Part of a small language model's weights.
Size: 16 layers, 6 heads of 64, MLP 1536 GELU, 29.9M parameters.
Training: a variant of SOAP for these matrices, 3433 steps.
Each number is 500 + 40 x the weight over its row's rms, rounded and kept within 0 to 999. Layers, rows and columns count from 0. Numbers have three digits each. The size before them is the row's rms in percent of the matrix's.

# down: layer 4 MLP down (transposed), 1536x384, rms 0.261, rows 126-209, columns 288-319
# up: layer 4 MLP up, 1536x384, rms 0.204, rows 127-210, columns 288-319
down126 135:519564453529555535507496497474498502496390475502518477520480538520479501512490443529531401474510
up127 096:532489524487534440532472444500483586525473458566478429553495531504465536555455490561563553514569
down127 113:510487501511510457464548501544426476455528514583416504574500450442456449511500501451477575492477
up128 099:500528500531422496497535438487529461537482559431534490407493548543493558526515480442461517455485
down128 097:509471545534518537493443566441452496443534532414547470549499481437506428513515435544549556516439
up129 100:500496502435509407463466439468515458525537548499493524475529587519498448515495532482475565533524
down129 098:502534458479528512510563495505447537482488527523504470533440557461471507503591516519450461491542
up130 096:518547432506527513482480507552520517490546456486501556429499462490485512546544551499508498488498
down130 107:485541494532461534489521521468420517491533549455512534456514546504537500411510511425565540463485
up131 088:559583501493475449518464460483512491513465506526500456504484467481536507583536539553525465532434
down131 103:550591505497449520433467488484459503477462509520504451501501532569555534502518512507505535495510
up132 101:440525519455462507489529503454524489436527466565495562448526567520542492525497467463517508530514
down132 104:552529507499554533478529390516483529458536518445482454479535519524508495532561447535540521502534
up133 114:531492493489481449544465479580522507584432515490452539463541484424486557521537493477539539517505
down133 101:470536490553542505516490529514496519543499521431500532420531513485491526544503524513515493549484
up134 101:450542508537584505501503533495589524473506491558460428438523443533479572521433453448507505478499
down134 098:491490482470458486530510584407433503494543499456516530522497518424569489536506519570580488496464
up135 097:516492557536557491513523495520496497496592500534443604503554462501526496518456624484558553445459
down135 104:484500549484487498514495504527546517517524458464532492468530491508499431494464572457437461582490
up136 091:521550482534434530466495462469518538488490467514472505483468542463454486430476542505478526468543
down136 091:512531475428594517513443479489529540499501486484573524441448509561507498523469517496560549511499
up137 095:510489479516438444554511553586510461488591509542431394410543493588464447549471501545558501577540
down137 093:531497439492496525513490413481516500476473530463451602531498545512505520470627441479472526523492
up138 104:514502502445449570504552518472496455529532499584490480513544431520544495535502540525510491536505
down138 101:534477515524437497459540539516507556455507525474479466526491600491560517471512562546484532472583
up139 093:536509508495501447470470521472456553519481470489589445447466423519544481578602471585478557488502
down139 100:405604542482503517455491514529566493518507476447538441519515462485520507399508524400502504566549
up140 098:513532508481494524527494426485479471513496520494507550499498460462452486481481545525465492505494
down140 097:566480512479425444483462487515582554476462535504534525469482522485515455422499524478525469508477
up141 107:522476495456515514513447489483537459493482469482528475462493570423508496445491571534545476438479
down141 104:575477532457536471517451548543498479567547560549483516484497499482462486511521484536429522464442
up142 114:483424490489486442507481497502501465499568503434449465487508468466523496497568483482459531491447
down142 101:528566504477482547505500564449516495533516486572509464506468427485450496442446481469531441468511
up143 099:505516527468522522521555499456503478521479550524500489427490477501441487455486446445539568518438
down143 100:501499520519489474467474463500596524534514552553553525424458568566519495515460474553473539501414
up144 099:585526538502489468525515478494517537484516450458533417468493531500474484492530453430542480533505
down144 097:447465521465503522442452550493453485490462533501597469552549546514453493555531492466531509477474
up145 100:491508487511514508566489512452468520506497552566502437407538484490444489521481383464508500539546
down145 098:510526472507522555496528599498555539489497424485458468464408591528499493516517554497459500483526
up146 095:431556454505467519500483434440464470479515517495485532511496413495520496578501522512555560506484
down146 097:498526491551482505519437475560440457505496477512467493500485559438542488547515501533486443546524
up147 092:581557492532455488479475475506501427564468566520500469495507494500461492410540515468454539547571
down147 090:387466505489558489521551539468485616450562417478482493474526480482536505538499532510512499484451
up148 096:476508472527548514530517528521548519494465532470525505487491535521521515479538444484555555474510
down148 096:494521459544481488426510520497519470490492444548505491460531516526478486509455539539477502522507
up149 110:470412487479478521497500444479486465491456444484473496527577477522523526475517487528516585502503
down149 100:474521459501461512468496525525448463489504506461498445545502594472575471480534502508530586544599
up150 096:512522496528527435465409512475484576459580458498534453495496547471534501500447511434534474598484
down150 095:528477501484484558510508550501576499515408480560484588532474510538500469522548483496524560477489
up151 088:495529508505535514573506488541480467496580488508495539465524495481545480530515501509505520501469
down151 098:485463477487441478493532462495514512506485443516429501528556470471510572444475434488483460554532
up152 098:569511517512501454566497491571489550443454551513460467468545479532563508522476481559493498487517
down152 096:555499420512478489496471456459475466517538504536517539516520479502461410488517497515458532538502
up153 103:471542531539458594418516531485504494444510481530386530515521553531500508499501506468559484470514
down153 103:531433483508490460422518426516451487492459480495452500536560536504502556511530554521452524396476
up154 089:463526511499508569545425528483510515521566444412483507500488485559524499554478470450572495574529
down154 093:452569556536510493470509458514468542515423528561484439447547483485527547492488467556425518497476
up155 095:540404533489542452457474496408496464553512477532495540545505490420486494474444512488536519567523
down155 097:504500465517553532500587497532408561482446458431543515521477559542522478477557553428518500522496
up156 107:478508513453522518487433473565439432590583543580506548461480521424533458585497511469587521443509
down156 106:524474465518531508486436523494565416464401457523486435414499504463487528506497447457516583489434
up157 108:551503489517509436513496561509547561503490484532467525504482506497568525406602456521484538468523
down157 099:502493486480446451511482460488466538496442513482536480510536532544502510470547469508552504516456
up158 104:477509502510483452505552512511451457510573490486491509478464526541488477510511490478472506539502
down158 095:471477525477506513428542487543481497449499500464467553511561431469505553508502451518512523427472
up159 101:569526580540476480500478484509508479551441475542554521477526495515522474507469454475476488542496
down159 107:489515538420543519504499463462475570526567399443487604564436454457427480425490470509464484525456
up160 108:564491449544457480520454551534527466494426433515488526457414499533448542473560474451467526471532
down160 097:494515489481561468498588436551504505496588458457538443508521486554457501560459519541480479541560
up161 103:538459486525498485503519468500516492490519541590548504542464451512461458502553571486497567446534
down161 106:493487507485538509522450424486553479515453525458500534467437482490452478539497601456541501486430
up162 101:482529525455503435568517505550413488524528526523490534547548479470520515526505531521519485465505
down162 094:481462439574498484508513498432509467464476493500493518453440567524558540471524509535528503476462
up163 098:495485502438526530492511475492561470520505481471519517488541523502458530531505479527517511519564
down163 100:521537495451495546488559489502523472540516502526479501490512493469512476491510474524587498541526
up164 087:498498583514534496497524475485426487610459523548530524425517534442480480514513469413496508534511
down164 099:474469546493526520407503478464512454522601463541501501459545447530544465493497507541473534577548
up165 105:531522493486431519530485557551515555574563451501460481392519542476522535482536478551477520498490
down165 099:502521501475495416475508443505496495507535426490532484446544516529491564562536517603546463526457
up166 110:464499536480410482564506511571519459471500514508511547551510498492529508438525599467514521524504
down166 108:518441500393478559555578487486516488456463419472561482527488546458453513418514555452496446464496
up167 100:481484524438525511553538466548575529552509512474477428494502488558475535481512482551527533450463
down167 103:494485540533587536508486506526460528533498462551509517471452542519500485513561550526510494547442
up168 102:469492524527559408532451448583539487529552527509505507434553530510465573444477511510544493543573
down168 096:476499491525513392463528503439511499512548441539515518556472474526503445435492519499558481518557
up169 104:500495506468503581531476477545421491435529511463528505510517507470452537494513448481466574504467
down169 103:548489479518478516507485590486439550483467534521472529422461497506542590556483493477542487529461
up170 104:471519476548531496506490508612573493524522537366535531496533472466436493498512467475542520559485
down170 104:472460513489463455468508488463483513499461528581580458563532511563545483479517407559612481472496
up171 089:452498502491445540429431440541500538543586480474520408492494476573476396556471440515478442492487
down171 096:508507495413475506464484508514441520450503505399527578518420468433605450556503486472447474450448
up172 097:532469464412604534516439435470448518435435460468528493492471485520464437515495569604462543503508
down172 100:473556460511553494538515543527553472569518505457490471510526498471491547575568548513478546496476
up173 095:506467504469511480456545484514475549542476516459453566507521525532549485492527522565498506444535
down173 095:496448462436457440487554568572458500416502490460554479576529531509558410493494513509481509503514
up174 098:466447498421560546455457474506468565565547525577429556478521488489477531508471485443582553400404
down174 104:511467504461478527511477512436523531485579529541495547552470506480454617571509549545588602410433
up175 101:521537470554495513475526536510533499456510480488547516404470552489484494525552441519535471434458
down175 098:594477509517461510500421456496478495493438541451576448498525470500479486519473541402504551514515
up176 107:488574531578475481476433472475463479464549533525508465480471469447450458535493560488461516488503
down176 102:496519515513504496525518550469527478557496526554463477581376531488440509559548453489544531416489
up177 095:434587569583502456476453472541495550435482472488517551439555563512490530554543446486486550470472
down177 101:562521450500495498462461549522504487541442526480445563553528487534498474437519598551489494479545
up178 099:504461430522512537523484518492447527511473517502476516435554510426466533481456496476518517472479
down178 106:493527483562466497505505520505501490504432426511445473517495541526449515511539549488475451519544
up179 101:540491576572529514514477516499475481488440499522457467495517510409505553467505460464410506442453
down179 102:508504551541497451423466524455590405504482443507496491556495463515535477475512499506498497513592
up180 111:507495467504556469461412497548534514487523546422495472547517507550498542477524473414522526515609
down180 111:489560461417496518482557560488498467427521493401497479433494485509534558505504419561481434426498
up181 098:553612523565515501484536570529437507472551473427477502483545454493532477424460485478506552487556
down181 103:490506533541558533531444567452578476594497480572462475483481464478501539590509465551474521536490
up182 096:524512490511464472499505525544497429546524499514474542488519516455514463455506482564493526520456
down182 106:533550494460457569438470482565516497494452485542476478506408517517519543586503518507536471497528
up183 098:518534420527470472547465524544479484502486483549460485461471538480501490539495549418464478457557
down183 101:549495469496516471421503437456551466561523533563544517559495569513489495506515480494535478529505
up184 104:487545481472519511432502524483507522532482564507514524516480487498518439497439421475532481447541
down184 094:481483498558468435547469555561507517478542462533536475483501522452501546467602535535435491539511
up185 103:514576518523516492501496455479451468481483527473547560494436515512490458539508538551535499490518
down185 100:422555575536451474508463596570453548505504461521502449516473568523441565466523491449515479526547
up186 106:467526470543512605587512486456588472542449511481534530459510502560484477509475438448470533453501
down186 104:537496465479488489459525497543461519509428483507523492482460517541482525512450455470546479503539
up187 097:518482491518483489568492512459476518483457533454424462510520505540554413555471449543553526514468
down187 090:472536513495586467474470545547546476505507484438543453485529514558482501472514518494518499450530
up188 097:444415535489488502485499539494486446536571491479476435457493515478547552463500467525517482524463
down188 098:519506539492535479509509542536506542419474591446492555505524451534446520514473484509479512509515
up189 092:514460492510496519462484483487490475488427548457465519495494452512511511553552454527498480516441
down189 099:479563518403491518519502485505496483489508518471546477507531496517562530553555503536552511536454
up190 092:510495527564479503483431509534450581538531561429532551518518526499590482485474487423601530480497
down190 103:465451576542499539516443476349521519503517490490460474574509550504488513496491529468490509491503
up191 100:473521500497536483506529472458515475487504541466601553533528514457468512509438531447468458505453
down191 100:603529409426490476542558515513539526561485479493465490445582532509443553507566507508562518440556
up192 109:481451604505520489483496451478432464533568572472520483486431507478494498464531449527482482551472
down192 098:512467533523479436500475581491466532487461459463472464528482509516518547525506524590476416497475
up193 096:460420511529535505548502478539484496496577554462568516382500510540529544464490525478494569498446
down193 103:486553483499433462491448469532530547482522517579444548495529501590470455532522474572525568531486
up194 096:509466510507481445458544436526512493531496517495481537475535585514526478480502473446497481448474
down194 094:520536531420483536554452581464493521466473512573480452527485426469461467518523509541542521560538
up195 117:497523456475436512470563580489572511488465482504471550514509426468498552544493522461520518539514
down195 100:546487493528546534452533486460498489426471498463514570491546470483423554509498460453512494530476
up196 090:577479580490554501404581505494485440514477570603496500427516469485396487484547515506562464567512
down196 100:481513453539467502440510446452544505489515447482512502550472494483505495504557484528432548568426
up197 096:478541499439461444487470555534461521518468510541499481546465459537485471536513488466460479510536
down197 103:535483522535502557523545477462546536432469402473504527480497452561456511537504543557484522446518
up198 092:558538517502432470497508516548475437571478571508487542468476528463483509499571534447447550524510
down198 090:519467525396501474506421585440432528471452525528543456485516554479507522566467489501467414547518
up199 090:578425555554514456485520508524512515470479557471456472479451439474454505454514533567488447566482
down199 102:513563437534517503479474538464527563493556539449445545526525465456556508509495553486451581554432
up200 099:510558470372436491448475526472522426547527437513562482501469448487458500543518497431533477496540
down200 108:511467608530470507511459455472526550516478468473511502525519439541416466523503422514558515532495
up201 109:439483511479445542536524508526488533467505441517489587469451514530499564570449522478516491486585
down201 106:525520525424474481488476522530477509505479478485533465542519399472545496464469523470489533463509
up202 087:510457468401477563444485471454457532498486513536475487577485502532523489412460544529586451440528
down202 093:516434519485537396520443518565506483522439468481486473516482455492543476421464459511572530508540
up203 101:528473509544583575485482400491503435430466485514467566532536523477453509502481439498488534482477
down203 109:527554500590423522545526500477544506462555498446441466563542544521429597520453537483470480480569
up204 091:408467561565470485467532514565421542453444575400517463471515546520500482511452555489581505554523
down204 094:476556486506495525527491480437554473559500459535497483500486540521549562481488515524469508529545
up205 102:474444491504485453474513509492427500536447502510579466523482471501536478418493510550581563421496
down205 104:524534498524567413546428574543434552509502476515478544529432471479515527471509546503571512478474
up206 093:495436412489492448458435514492528487480454516484566500444501568536448535506561491489468562546580
down206 103:512571494477553481448472468414493541423496509525490516469574434480523435496446510496448519525468
up207 104:484525501520464512507489491545471486434550496445475497439444530531564511461503476485478529544587
down207 102:528480558482537477549466447507498474509532499544450544529563492538580553476505474482419532477512
up208 108:511495545530455513506499458535545469522504494492468541436568509461526520345487486524509467465442
down208 103:554493536503456477487454524480534470473489523493502452434376547601571454463539495499454489546489
up209 098:575493504528562513560446499446479409514551607476428599508448478550536519523475476499487634498449
down209 100:503505482516366475512527445540502484483530601468468526496421484560594504432584441525495486464442
up210 102:505470538455512515521565473580481517556535445560474480543508498501470369509423558467523517456484